config.yaml
d_model: 576
vocab_size: 32768
norm_eps: 1e-06
attn_scale: 0.102
bias: "none"
init_std_qkv: 0.0157
init_std_o: 0.00393
init_std_up: 0.0157
init_std_down: 0.00393
lr: 0.000416
grad_clip: 0.5
schedule: "cos"
seq_len: 1024
dataset: "wikipedia_en"
Each number is 50 + 12 x the weight over its row's rms, rounded and kept within 0 to 99. Layers, rows and columns count from 0. The size before them is the row's rms in percent of the matrix's.

# o: layer 4 attention output (transposed), 576x576, rms 0.0179, rows 39-44,134-140,230-236,326-332,422-428,518-524, columns 432-575
# v: layer 4 attention value, 96x576, rms 0.0217, rows 39-45, columns 432-575
o134 102:27 45 66 27 63 52 77 37 36 42 62 36 67 41 29 75 54 56 49 50 44 69 46 32 60 55 43 47 38 52 54 45 67 52 78 66 62 37 49 51 63 42 79 43 46 50 32 61 45 67 54 13 69 49 30 50 59 51 64 56 52 38 39 62 40 54 57 49 50 42 65 49 56 62 48 41 25 47 32 64 41 47 41 33 52 51 55 35 59 37 35 43 37 29 35 40 61 62 30 46 61 49 35 47 49 55 65 60 41 59 56 62 75 23 79 60 38 51 51 51 38 59 43 62 25 36 51 63 54 49 56 54 52 44 27 45 43 42 36 33 37 54 72 51
o230 088:55 50 65 61 49 40 55 47 19 50 53 49 50 66 66 43 45 32 28 49 68 24 62 52 59 76 37 30 57 66 38 40 46 47 51 51 33 40 43 63 39 54 68 37 33 50 65 73 73 61 56 48 32 73 56 66 41 39 62 58 51 22 74 64 46 73 57 43 45 49 62 37 57 64 41 51 47 50 50 41 63 59 38 38 39 61 38 62 35 61 41 70 70 67 38 63 40 49 43 47 48 68 41 46 33 44 50 36 55 42 43 49 46 62 51 50 40 37 41 47 54 44 66 51 49 48 50 59 67 72 47 59 62 61 45 38 64 50 60 40 63 47 37 38
o326 081:46 58 60 37 55 65 76 64 27 37 46 51 54 59 39 43 51 48 30 26 50 50 72 70 53 42 63 59 61 37 34 46 42 56 21 57 58 56 55 56 51 43 45 48 43 63 54 47 69 49 46 47 46 54 56 49 52 38 55 51 53 54 72 62 54 49 35 61 66 53 25 46 58 45 52 60 46 52 64 71 50 49 44 47 65 57 43 68 62 40 53 55 63 53 68 59 48 44 47 46 62 39 48 69 36 55 26 65 55 58 55 45 43 36 56 42 46 69 53 63 38 47 57 28 49 46 70 55 75 44 42 53 48 52 43 37 58 56 50 43 49 51 28 33
o422 101:36 39 50 25 69 44 89 47 64 50 56 46 59 46 55 66 65 57 52 51 49 61 38 31 46 38 66 67 58 48 53 46 50 62 48 64 49 44 65 45 53 57 62 55 38 42 60 33 54 69 56 46 60 31 47 59 56 68 57 35 32 44 21 59 53 51 41 72 60 54 35 50 61 36 52 40 45 47 44 62 50 40 41 25 53 59 51 59 62 26 30 31 43 46 34 34 48 51 36 62 51 30 65 72 42 43 58 62 61 62 44 56 70 39 64 61 63 67 36 55 54 61 50 75 40 44 41 60 25 31 60 52 26 37 63 65 80 62 44 27 59 43 64 60
o518 090:70 56 49 49 58 67 66 52 44 56 51 44 60 50 71 46 74 37 47 50 63 35 70 63 75 50 58 61 52 35 42 45 29 56 33 58 60 50 47 37 72 48 51 31 56 61 58 43 56 58 47 38 37 69 67 44 47 49 57 52 28 34 63 51 55 54 38 52 59 42 24 42 55 38 45 42 35 47 57 65 66 19 47 43 56 62 46 45 51 60 66 52 65 46 52 60 17 53 31 58 61 46 60 68 54 48 52 47 68 64 73 33 52 63 56 34 39 51 51 66 47 62 66 27 49 57 59 58 80 63 56 38 35 54 75 48 65 51 50 52 40 56 38 59
v39 099:45 28 34 39 51 72 51 51 40 43 55 71 40 72 61 63 50 62 65 34 58 50 64 38 47 61 52 48 59 50 70 38 31 74 44 37 57 40 44 14 61 50 44 04 54 63 54 44 53 39 67 52 37 51 50 42 34 24 45 49 45 61 35 61 35 49 38 85 31 56 63 53 49 71 45 46 38 46 39 18 31 29 39 53 43 57 55 41 38 46 16 50 39 42 47 57 48 60 46 37 60 32 27 43 26 56 33 54 59 45 57 42 31 39 57 47 36 39 34 43 49 57 53 68 61 55 54 82 17 60 52 40 59 38 44 50 53 45 52 63 60 67 68 56
o39 117:38 33 54 62 39 55 51 56 50 59 51 57 49 58 40 49 39 56 48 44 73 47 49 72 40 61 73 34 38 60 56 54 55 70 62 41 47 63 45 44 55 46 38 35 49 70 60 61 36 52 55 44 52 55 43 48 54 40 34 54 39 48 65 66 51 50 64 50 32 60 50 50 65 61 61 36 58 55 42 65 41 45 42 52 66 30 77 62 35 68 48 50 47 46 45 56 44 42 51 72 60 45 59 18 47 87 23 48 67 59 32 54 54 44 64 37 46 48 48 37 47 39 51 43 58 54 55 44 31 66 47 63 58 48 39 66 66 45 49 37 55 56 30 65
o135 099:56 69 64 44 66 32 38 57 40 58 61 40 70 50 36 37 49 28 44 69 48 55 24 56 48 25 68 60 37 52 36 58 69 39 59 59 52 69 45 61 39 43 62 71 61 32 29 58 56 71 61 57 55 38 40 50 47 66 71 71 51 67 42 46 55 39 74 32 64 46 38 38 54 26 46 44 68 53 76 30 44 54 52 64 49 52 57 49 68 43 75 51 53 62 37 46 51 48 30 45 46 45 69 56 51 34 54 52 44 48 40 47 60 45 41 44 60 61 61 51 48 47 45 43 59 35 32 34 53 41 51 48 36 46 63 37 43 66 34 56 54 30 47 37
o231 098:44 43 50 66 44 18 50 61 34 49 36 60 53 58 40 40 29 60 52 40 59 52 42 54 39 76 68 32 43 64 29 60 47 34 46 42 53 39 49 46 20 51 56 21 52 39 39 77 64 57 46 45 36 52 58 55 48 42 61 64 40 35 42 48 50 63 71 40 49 52 59 54 69 50 41 41 27 49 61 30 42 39 21 46 50 58 60 28 31 64 52 64 42 69 56 47 46 44 61 55 31 47 51 50 50 61 25 58 41 39 50 36 37 31 35 51 29 43 46 61 31 47 74 66 38 70 59 53 40 55 57 38 39 26 46 25 45 39 57 59 41 35 33 50
o327 096:63 53 41 52 50 48 46 63 58 35 42 67 57 42 46 40 45 72 48 32 57 45 43 37 65 44 53 25 53 36 49 52 45 50 78 53 43 59 70 52 54 57 45 50 60 59 52 58 41 32 42 46 47 70 52 19 51 45 38 52 51 51 43 62 59 44 55 46 40 47 47 31 43 57 39 41 48 53 56 46 55 71 30 33 32 51 37 57 42 29 32 67 66 56 55 59 71 34 54 44 51 46 31 77 54 51 26 60 58 60 70 44 33 63 59 41 63 45 67 45 61 54 40 54 53 36 66 55 53 46 57 59 28 61 33 57 45 48 42 44 41 57 42 46
o423 095:48 76 62 42 51 42 43 45 55 58 42 53 67 28 37 57 37 45 60 55 43 55 35 51 55 38 62 65 30 48 56 38 69 49 66 45 35 51 60 65 33 47 52 79 54 42 31 53 63 68 38 58 69 32 38 72 59 70 67 59 45 57 54 28 57 52 64 41 41 46 49 52 49 26 39 63 76 52 72 48 57 68 44 34 50 44 33 28 44 25 80 44 75 46 35 26 56 54 35 63 29 44 73 70 63 38 63 41 62 58 57 53 47 57 55 61 69 82 50 61 37 28 34 41 58 30 40 53 41 33 33 48 46 64 50 42 53 74 40 48 39 42 59 48
o519 094:61 49 41 59 36 50 58 53 68 50 34 44 58 44 46 33 60 57 45 53 52 37 21 45 60 44 76 26 58 47 59 47 51 30 55 62 45 67 62 49 34 46 40 24 50 34 38 35 43 46 35 43 33 73 80 18 60 54 39 65 28 35 41 51 51 50 70 58 30 40 59 48 51 47 55 19 47 61 39 53 40 60 26 35 28 56 43 30 46 58 36 78 47 47 47 70 58 44 45 48 49 30 55 71 71 68 25 56 59 70 49 38 40 65 53 51 58 42 60 45 45 47 51 53 46 56 65 60 45 45 63 65 30 58 41 44 45 49 60 57 53 33 34 58
v40 103:57 53 47 47 59 37 53 74 62 43 58 46 62 63 56 51 51 65 37 43 69 50 36 50 35 45 61 43 58 58 64 53 45 40 49 41 61 32 45 65 36 26 76 43 61 25 47 57 43 49 32 58 69 43 36 62 41 36 60 38 67 35 74 57 44 51 47 58 71 74 21 51 54 43 48 39 46 50 50 57 38 45 34 28 27 57 50 45 73 42 64 58 53 46 45 38 51 68 59 53 44 39 50 35 54 45 81 35 55 51 41 38 69 45 26 32 45 60 39 50 64 77 43 58 49 43 47 63 42 44 44 33 47 57 49 51 64 48 42 57 46 59 70 37
o40 117:73 89 41 40 57 43 60 57 14 46 40 44 44 32 68 51 60 38 61 57 54 70 73 52 44 63 53 50 57 41 75 55 45 55 65 40 69 52 54 53 29 45 81 41 31 64 58 39 73 59 53 68 40 40 41 46 46 60 40 49 59 51 53 53 53 63 46 42 52 50 41 40 42 38 52 54 44 47 64 55 43 41 43 56 44 51 46 38 54 48 46 44 44 51 27 22 62 47 55 55 40 68 50 58 64 55 53 55 37 43 33 52 43 61 51 58 58 51 72 47 60 28 40 41 41 56 46 51 59 23 48 59 69 21 52 30 59 59 58 61 72 46 55 45
o136 102:28 35 50 44 47 61 32 34 37 53 36 51 54 58 48 42 46 38 49 60 52 46 44 56 56 40 34 51 33 35 63 37 58 36 39 64 38 65 39 57 71 63 49 44 38 72 61 60 28 53 50 40 45 70 58 45 37 61 36 54 59 39 45 63 40 40 48 45 51 19 49 68 64 53 50 51 53 46 34 43 54 55 63 68 46 30 55 50 63 42 55 50 49 54 68 59 39 37 17 34 45 64 61 57 52 70 40 57 26 47 73 61 48 47 60 50 56 40 39 61 39 43 44 55 42 30 41 24 37 68 61 67 67 61 36 52 38 44 56 44 50 49 49 37
o232 103:47 54 35 45 35 38 47 73 26 58 45 55 55 62 60 43 48 57 62 62 48 69 59 66 35 43 56 52 54 46 52 35 53 31 44 46 57 65 44 58 42 54 55 64 54 41 51 34 51 45 40 58 38 62 54 32 46 62 59 42 67 54 50 49 72 64 53 39 50 61 46 45 60 46 41 31 39 46 35 53 56 53 34 50 62 67 60 76 43 60 59 55 52 57 29 55 58 45 54 78 44 64 54 55 50 62 35 67 42 51 48 69 42 61 33 55 72 66 59 48 47 49 69 56 60 62 49 56 15 51 48 67 74 44 62 39 46 45 60 62 60 45 41 41
o328 103:51 58 45 32 70 54 68 55 37 39 45 60 60 45 68 47 50 74 34 51 53 41 49 70 33 57 23 36 44 59 60 64 29 72 71 50 60 43 59 35 45 55 46 34 79 35 46 39 64 54 59 62 60 52 45 66 59 39 44 39 62 61 44 47 51 55 51 46 57 63 56 49 59 59 60 37 63 63 39 60 40 53 54 28 55 51 50 61 60 38 44 34 31 48 45 40 58 48 51 65 59 60 53 42 46 46 33 34 64 44 56 40 56 56 49 54 47 55 54 59 44 47 51 50 44 53 63 50 57 24 43 66 48 33 47 32 47 47 66 42 51 48 42 55
o424 091:42 51 39 45 57 49 45 46 51 54 42 54 40 53 47 45 52 52 43 67 44 46 52 67 51 32 35 54 38 44 58 54 48 40 56 59 21 50 48 39 49 60 30 47 44 54 55 58 34 44 30 36 52 61 52 49 44 49 30 69 55 45 34 67 40 43 38 42 60 43 58 72 62 75 49 45 63 59 56 38 60 47 63 47 61 36 42 63 38 36 56 56 57 27 62 74 47 49 47 48 45 65 58 56 56 50 37 38 61 39 50 51 68 58 44 43 55 47 50 56 49 51 62 49 37 38 49 42 30 64 52 79 52 75 25 56 69 51 57 22 51 29 49 51
o520 090:59 71 40 44 50 39 35 53 42 37 40 53 57 63 62 52 45 52 73 67 58 53 22 72 49 54 58 40 48 53 41 57 46 59 74 34 61 74 57 48 55 27 40 42 40 41 56 55 52 51 64 63 54 54 44 62 53 56 73 41 68 61 60 48 52 74 47 39 54 50 36 55 57 42 58 47 63 52 25 40 54 51 46 38 54 50 42 57 47 49 50 47 37 69 35 49 57 64 33 61 60 66 64 49 42 48 47 67 54 30 48 60 54 57 38 56 68 69 54 63 52 34 45 54 49 60 52 54 25 25 48 51 37 34 54 41 58 40 61 50 44 39 63 62
v41 100:53 50 70 46 80 79 56 49 43 57 35 41 57 36 44 46 54 62 47 75 63 67 53 12 42 46 47 70 38 41 42 71 46 43 33 70 44 26 52 49 28 60 78 32 57 58 52 45 45 40 39 37 35 15 59 60 60 63 53 51 76 50 37 66 49 23 67 18 61 60 43 42 49 60 58 45 50 51 42 23 52 61 34 45 47 54 50 36 71 57 39 50 44 53 47 44 57 61 31 60 35 74 59 58 56 62 48 34 38 48 54 48 51 37 60 37 36 55 57 48 46 71 36 50 39 47 62 63 23 64 56 21 48 35 50 51 51 25 30 35 34 36 46 46
o41 122:71 63 56 56 53 55 26 56 38 52 51 41 57 55 67 71 67 45 50 39 46 57 54 36 49 64 36 40 32 46 46 40 52 50 35 59 37 39 36 46 53 46 56 68 79 47 53 56 29 37 58 27 60 34 53 35 59 60 27 44 74 77 34 47 57 52 45 54 57 47 54 38 33 61 46 23 54 55 52 68 40 62 43 41 41 62 50 53 46 64 51 50 35 63 18 69 36 61 44 51 32 53 56 36 60 50 56 49 40 60 56 42 44 41 44 57 50 41 58 63 57 77 40 62 53 52 42 44 58 41 49 54 33 43 24 38 74 30 40 66 33 59 27 40
o137 093:43 50 38 36 25 58 55 52 50 56 70 56 18 56 34 40 51 48 43 35 31 58 43 60 74 50 55 45 58 67 56 19 60 57 48 43 42 70 51 73 58 35 51 68 50 63 52 62 46 69 49 69 30 61 55 53 37 68 55 49 35 50 60 50 55 67 43 69 45 41 43 40 63 30 62 58 53 37 62 71 59 48 51 58 68 42 55 65 47 34 44 63 51 44 72 53 55 29 40 49 60 42 44 68 49 39 50 20 57 64 51 66 56 68 52 66 43 45 43 55 54 19 58 52 52 59 49 50 57 48 57 54 42 55 63 58 38 57 45 50 47 62 63 48
o233 099:42 47 31 70 47 71 57 41 59 45 40 37 63 45 48 61 46 48 35 54 54 57 57 47 53 50 45 46 50 57 47 39 35 54 49 53 50 63 15 67 63 35 53 59 37 57 64 46 29 55 42 59 75 48 68 41 45 43 34 47 50 47 75 55 48 44 45 79 55 53 51 40 30 50 57 47 52 59 54 38 45 59 44 45 47 54 30 54 17 69 52 51 51 35 59 60 47 60 31 46 60 69 29 52 44 58 52 46 51 32 40 24 94 53 29 44 51 31 65 68 58 40 43 62 45 42 39 27 60 42 46 53 62 55 40 30 77 65 53 59 63 41 32 47
o329 114:55 51 53 42 67 54 52 55 45 64 37 41 47 56 53 49 65 54 67 63 66 55 34 48 43 46 41 40 74 38 52 49 58 75 50 43 63 55 45 30 45 50 36 68 40 34 50 68 64 50 51 38 53 41 39 57 50 48 45 62 54 43 48 46 64 59 37 46 67 57 81 29 50 49 71 65 49 65 49 45 43 76 46 37 39 44 59 49 46 60 12 36 64 50 37 45 52 59 68 60 46 31 64 27 62 55 17 55 59 62 68 60 44 54 60 45 44 68 34 41 54 80 47 74 38 37 39 52 60 45 55 38 50 37 30 41 36 32 30 59 68 58 47 64
o425 093:47 36 53 59 38 40 41 54 47 68 73 41 44 57 39 43 52 54 68 20 33 45 39 54 59 67 64 48 60 56 45 44 69 65 48 49 60 56 39 61 46 25 45 68 27 59 40 72 62 64 61 49 43 61 37 45 39 54 66 50 33 52 65 36 58 45 34 56 46 52 69 55 54 48 51 56 57 41 55 54 51 60 44 49 49 50 67 49 39 38 40 66 55 40 57 33 40 49 54 41 47 43 50 55 40 27 52 50 46 60 34 60 59 48 41 58 54 68 40 41 40 30 53 38 59 56 55 68 57 44 54 51 54 67 60 47 33 62 57 45 65 56 61 45
o521 092:48 59 55 66 67 46 49 57 46 56 49 49 64 61 35 68 54 47 60 54 68 53 34 55 40 52 57 36 77 34 38 55 51 47 58 54 68 60 41 32 69 24 39 65 27 48 61 73 42 65 57 62 52 44 45 60 35 43 30 53 46 40 61 67 54 61 31 46 52 64 73 26 50 64 43 46 56 49 41 33 51 52 66 45 50 53 63 50 28 57 37 40 62 50 52 49 29 58 41 54 37 66 52 38 73 47 28 55 47 62 55 66 42 61 57 57 28 72 46 58 60 61 44 43 37 19 51 49 38 53 34 46 45 38 29 55 51 60 42 44 74 42 29 37
v42 102:53 55 60 70 48 59 71 48 49 64 33 48 53 71 52 50 54 47 27 44 55 68 52 51 52 54 40 60 56 24 75 45 82 54 50 37 59 51 52 34 35 58 51 70 50 65 64 44 42 65 40 30 54 44 38 56 62 58 64 43 36 51 43 69 73 62 51 67 63 39 73 35 46 31 48 42 57 43 50 60 45 43 60 53 51 55 50 33 46 61 53 43 57 60 70 53 45 42 53 45 39 41 25 32 45 50 37 42 79 61 60 46 54 58 59 40 51 43 34 55 55 68 52 45 39 53 39 61 48 42 59 29 41 65 50 61 58 45 69 39 30 70 47 39
o42 112:45 23 50 51 45 47 53 36 51 67 38 37 49 68 13 48 52 66 47 57 58 26 46 43 48 85 60 49 51 57 70 53 35 66 37 40 37 59 43 31 39 45 33 35 53 46 48 63 46 30 24 49 54 60 36 62 42 57 49 55 49 31 48 47 60 53 54 45 54 42 55 33 43 40 56 43 69 66 51 48 54 49 67 65 43 50 50 74 45 53 52 55 48 68 53 38 50 56 55 42 36 27 44 55 46 47 61 42 60 30 66 37 62 62 67 34 40 67 33 49 42 59 58 56 40 63 56 53 38 42 59 45 59 48 54 64 60 48 61 27 25 59 53 50
o138 127:70 52 44 36 33 48 44 41 55 52 80 65 32 41 54 50 52 53 68 53 53 53 60 69 38 53 58 69 53 52 34 54 31 60 34 53 33 45 55 39 42 42 36 52 32 49 36 30 63 38 52 74 50 46 46 60 35 44 33 48 39 69 56 35 50 37 39 45 38 54 50 53 47 58 41 52 59 50 59 47 55 48 49 44 52 70 39 57 33 41 64 68 52 58 32 41 53 64 74 54 39 55 60 59 54 35 32 38 57 35 35 40 47 43 28 47 66 49 69 29 59 43 49 41 65 63 48 66 49 48 50 41 28 49 73 36 59 72 33 34 84 25 46 58
o234 096:46 64 59 50 59 52 53 39 63 55 59 38 47 39 40 39 71 44 38 46 56 16 34 75 40 42 60 29 64 55 26 54 23 47 54 39 46 44 40 49 54 34 36 41 53 44 41 62 39 74 53 48 35 63 41 46 49 56 40 39 43 32 51 56 57 80 51 54 49 43 47 52 68 56 58 52 48 57 33 39 47 41 47 58 44 42 62 51 67 58 50 53 40 34 42 53 47 39 40 47 53 41 63 71 69 49 64 53 63 45 52 30 32 46 57 55 53 74 43 46 41 57 36 54 49 47 55 55 40 32 55 54 50 52 48 61 51 53 68 71 58 60 47 42
o330 088:51 39 49 47 57 69 70 65 63 46 57 60 41 41 52 35 48 47 60 57 68 35 60 46 49 45 49 48 57 58 61 56 38 79 37 24 39 53 55 35 46 50 34 40 50 58 57 46 47 48 41 42 26 67 28 39 48 58 50 29 54 44 65 76 67 42 60 36 60 46 36 50 58 58 44 73 37 65 48 52 57 78 39 53 37 40 53 54 70 46 36 63 63 43 52 38 38 42 48 63 40 44 62 31 45 38 23 56 46 56 58 35 37 47 71 42 53 42 59 56 55 51 50 40 58 60 53 51 66 55 54 46 41 49 27 51 41 44 33 45 35 52 63 57
o426 086:34 44 55 21 51 59 35 35 53 32 70 52 49 33 72 45 40 28 62 65 50 57 58 23 47 40 40 38 53 67 44 42 49 53 51 71 47 38 59 54 52 58 73 44 39 39 54 36 52 51 55 62 57 47 44 36 46 32 74 36 67 66 49 63 58 65 51 50 48 46 46 56 54 67 43 70 36 67 31 47 45 38 55 37 32 43 26 45 40 45 52 35 66 64 22 43 75 55 51 67 54 61 58 50 48 45 41 38 52 57 58 61 36 43 50 72 56 58 51 37 39 37 55 50 46 56 41 43 57 60 49 48 22 33 58 23 32 53 29 48 58 39 59 61
o522 087:49 79 54 51 62 65 59 41 44 45 45 42 50 46 42 53 54 39 62 56 40 22 63 50 48 48 50 45 78 44 48 42 31 68 54 38 33 61 58 37 36 49 46 37 32 60 49 67 57 70 49 46 30 68 65 35 42 49 25 48 45 20 70 56 80 83 42 40 63 42 50 63 44 39 64 60 36 53 27 52 43 62 49 83 58 42 51 41 39 49 37 66 64 32 41 49 36 46 54 59 31 71 44 26 67 39 61 56 42 70 60 41 44 57 58 29 50 54 54 64 44 57 49 40 46 42 42 61 43 67 63 34 50 46 29 46 40 39 52 56 41 56 38 50
v43 094:40 47 46 40 51 52 50 51 30 57 60 50 48 61 69 73 49 37 59 84 52 35 37 68 49 59 27 39 50 42 45 72 49 47 59 42 41 31 53 54 53 50 51 63 56 50 45 47 55 45 54 44 72 58 71 40 38 61 50 45 65 51 51 42 32 37 63 40 48 55 56 74 52 51 35 48 67 31 53 65 40 47 58 44 52 40 57 35 63 57 37 42 35 51 50 05 31 67 37 40 55 33 33 34 45 59 57 40 62 60 69 63 38 42 28 54 55 51 71 75 49 61 49 42 50 34 59 52 56 46 50 68 58 50 55 55 55 45 59 38 55 29 39 55
o43 110:48 39 39 47 38 64 51 63 46 49 32 41 57 44 64 56 49 28 46 50 49 68 49 39 47 52 49 57 53 55 45 74 39 54 60 24 50 38 55 60 43 64 70 53 38 79 59 76 66 50 60 48 55 52 37 32 54 52 52 69 47 77 60 51 43 55 40 35 49 60 63 47 53 64 52 42 65 45 44 45 44 69 40 37 52 62 69 76 41 65 61 44 57 63 11 50 31 56 44 09 53 73 45 54 64 63 61 28 57 77 56 58 40 54 33 47 54 35 58 65 28 44 47 46 51 65 68 64 50 55 26 33 39 58 51 66 50 62 38 41 43 63 35 48
o139 103:45 66 66 46 63 35 38 47 54 31 42 37 46 50 29 42 28 61 41 37 38 49 46 38 42 35 62 47 32 71 62 16 64 40 63 47 74 60 53 54 56 53 65 41 74 34 47 58 34 72 60 31 53 45 36 42 56 53 56 39 52 51 57 82 54 68 46 50 63 37 31 32 40 64 53 50 42 71 50 35 53 38 46 45 47 35 47 41 61 38 45 34 45 54 64 83 81 47 29 60 65 72 44 59 64 46 60 69 34 51 68 43 64 57 67 44 45 57 29 47 56 34 40 54 45 46 43 43 50 60 73 48 50 52 39 50 45 35 43 58 51 68 54 46
o235 102:52 35 60 19 45 47 36 53 55 49 61 56 74 49 48 46 52 56 51 60 45 75 55 40 49 53 41 68 62 53 59 57 40 44 58 61 47 39 45 61 20 62 67 38 54 58 37 60 61 55 50 48 64 39 47 70 40 41 53 47 48 69 47 42 41 59 41 11 48 52 39 59 45 36 49 49 48 66 41 35 52 48 50 52 50 54 58 57 60 48 53 46 34 56 43 56 53 53 58 67 51 50 40 62 40 38 44 45 45 41 61 80 50 39 60 42 42 51 43 40 52 51 59 79 48 55 62 52 27 50 52 59 44 31 50 21 58 38 53 55 23 42 48 53
o331 097:55 49 55 51 32 42 53 44 54 47 40 58 34 80 34 47 64 33 57 37 50 46 49 50 63 68 28 41 51 47 42 37 61 27 25 71 31 46 53 28 47 51 50 64 40 58 40 57 56 70 64 47 31 72 53 41 57 53 52 51 63 46 50 48 44 64 51 59 58 52 18 50 58 46 52 53 32 33 24 64 56 53 36 73 51 57 62 59 54 63 45 66 73 43 62 55 63 50 53 48 45 54 62 57 18 37 58 60 44 25 29 42 42 41 40 59 64 68 39 48 54 46 76 54 28 61 36 44 51 68 50 34 66 46 46 59 54 44 47 44 53 39 64 44
o427 086:70 53 56 49 47 42 51 54 65 30 49 63 27 48 35 58 33 68 64 34 51 44 50 72 54 50 70 52 46 41 66 37 47 36 36 50 52 52 44 38 58 57 45 40 59 48 41 63 51 66 54 52 34 52 35 39 58 34 42 48 48 49 42 74 53 57 19 51 57 53 30 28 35 44 46 46 41 65 63 47 64 44 45 59 52 52 34 65 58 37 53 39 56 43 74 72 62 61 68 59 56 67 62 58 48 21 33 57 37 15 37 33 63 59 48 30 65 60 33 41 56 49 63 46 52 57 29 51 43 50 57 45 38 62 56 44 54 44 45 49 62 51 33 41
o523 084:68 32 56 37 31 45 55 39 42 40 45 58 52 80 37 59 55 46 54 42 65 58 25 53 53 56 37 45 53 45 45 69 51 44 64 63 59 47 70 56 43 48 59 64 39 49 38 43 49 56 49 59 47 67 37 59 65 51 60 56 53 45 57 70 27 47 58 59 46 41 27 51 60 43 44 58 43 59 42 48 56 49 35 55 45 51 50 45 66 53 27 64 24 47 68 55 50 73 60 61 50 35 66 56 37 50 54 65 60 35 38 74 43 37 59 56 56 74 27 48 42 36 59 56 23 55 64 54 50 51 49 53 56 49 52 45 65 57 56 64 39 28 49 45
v44 098:56 64 64 55 79 55 54 45 58 28 51 36 51 39 46 52 32 59 52 60 57 54 46 60 15 39 57 38 26 57 44 37 72 60 57 56 48 38 47 47 51 49 49 50 51 32 49 64 47 61 47 60 51 59 46 30 54 51 56 48 45 65 40 37 48 48 44 57 68 63 48 64 71 48 55 53 39 62 78 78 58 49 63 49 49 42 37 48 35 55 64 29 48 50 35 50 38 61 63 65 45 42 38 49 67 47 43 52 29 78 55 58 30 52 75 51 48 46 39 74 56 66 53 54 41 47 36 56 45 31 74 46 47 68 39 54 51 44 47 36 54 34 55 28
o44 116:51 81 52 43 57 33 45 71 53 39 48 60 57 44 41 40 31 40 35 58 53 59 46 76 45 58 67 68 60 71 46 54 47 36 38 57 38 57 68 49 55 50 58 51 69 34 54 85 42 37 56 43 58 35 60 44 51 42 41 55 58 49 42 48 46 40 44 55 57 42 51 42 48 53 38 46 54 58 31 61 46 32 42 49 43 50 41 80 23 52 56 50 60 58 24 30 26 30 53 48 56 50 58 50 59 55 42 60 49 57 71 41 29 64 43 46 55 27 60 50 53 58 41 65 51 62 40 36 64 44 63 41 19 58 45 60 60 57 65 56 54 58 40 31
o140 098:53 45 31 39 42 61 34 57 61 43 57 51 46 45 69 44 59 62 46 55 63 54 48 51 66 48 44 66 68 31 53 63 37 61 43 23 55 37 45 45 60 60 50 59 33 56 52 39 66 35 33 66 46 37 53 57 42 48 51 52 51 44 67 45 49 44 32 46 52 59 58 58 20 40 43 36 79 41 51 30 53 49 46 46 61 68 41 38 58 69 42 58 62 44 82 44 53 58 52 39 45 63 57 51 29 50 39 49 63 24 33 64 59 26 17 67 52 52 70 41 63 53 49 40 50 50 69 73 44 50 28 69 58 52 80 45 64 59 44 63 44 33 35 62
o236 099:46 46 52 67 53 41 50 51 22 58 63 65 40 44 61 50 42 52 27 42 39 22 39 46 60 46 67 67 49 46 57 35 48 69 56 30 37 66 74 58 58 31 39 41 38 44 59 66 74 45 40 29 45 59 59 41 41 71 30 53 39 39 48 32 62 44 45 60 27 42 51 58 45 55 59 45 53 28 50 54 56 94 50 44 39 43 39 52 59 65 64 66 63 56 35 63 56 32 60 71 64 52 67 60 66 36 54 55 59 35 36 39 57 48 59 51 54 39 48 41 35 59 56 32 60 39 53 47 50 51 46 44 60 57 59 64 48 44 69 43 62 68 39 59
o332 106:34 37 52 55 55 30 35 54 53 63 62 45 65 44 56 69 52 29 61 45 71 62 34 33 30 65 57 75 43 57 57 25 67 53 42 53 50 42 28 50 60 56 22 66 47 46 57 50 14 53 63 52 49 49 67 64 37 65 53 46 32 45 38 52 55 65 63 51 53 49 47 75 36 57 52 62 51 37 44 34 50 53 50 54 69 32 55 50 42 50 71 50 61 47 41 42 60 67 45 66 32 63 42 69 53 49 50 41 31 53 59 60 66 45 61 45 43 41 41 35 30 61 71 54 45 74 32 39 35 45 38 44 48 50 44 61 40 59 58 45 56 57 60 38
o428 094:39 53 50 49 55 42 34 55 52 60 65 47 70 49 48 46 66 39 51 72 48 60 58 56 52 47 46 59 52 49 54 54 40 39 65 58 61 53 27 58 48 58 43 62 64 62 34 54 45 39 69 41 45 63 39 50 30 45 47 59 54 47 65 59 68 40 44 50 39 42 52 55 18 42 53 33 81 32 36 36 50 55 51 60 56 59 53 36 79 55 35 65 38 65 51 41 63 46 39 49 54 55 55 63 50 49 34 42 26 52 44 52 42 48 45 37 49 72 63 27 44 55 42 42 34 54 53 59 64 53 52 34 73 47 46 35 32 52 65 71 51 46 54 51
o524 093:33 37 49 50 54 49 55 57 04 49 50 43 34 51 56 55 47 30 47 37 28 44 72 24 28 80 49 70 60 57 52 30 52 66 59 43 51 51 50 70 50 55 40 42 47 23 82 61 52 50 49 46 62 50 70 56 51 61 43 55 48 49 56 44 73 54 58 43 48 56 48 47 36 47 50 48 49 46 25 54 36 83 57 62 68 31 28 52 50 49 54 52 55 50 48 54 56 49 75 38 35 66 36 62 37 44 31 44 42 38 58 84 68 37 41 48 64 42 35 45 48 53 66 57 46 48 64 51 33 47 75 38 69 40 35 45 45 26 68 43 59 48 52 57
v45 101:44 59 48 57 49 49 47 46 53 55 60 60 73 58 39 50 38 44 59 23 61 53 25 58 53 55 38 40 48 65 46 68 61 58 48 51 51 58 47 38 52 52 46 40 45 65 52 57 44 53 36 48 34 85 36 58 18 32 38 61 70 41 62 70 71 61 33 53 45 32 67 60 55 38 53 54 53 55 51 82 49 49 45 45 74 42 53 38 42 41 50 38 48 53 40 52 55 40 61 48 48 52 58 49 39 66 39 59 38 67 26 67 62 39 41 62 63 54 23 57 47 30 63 55 51 29 61 47 46 40 60 42 38 64 49 63 25 54 26 55 44 43 72 53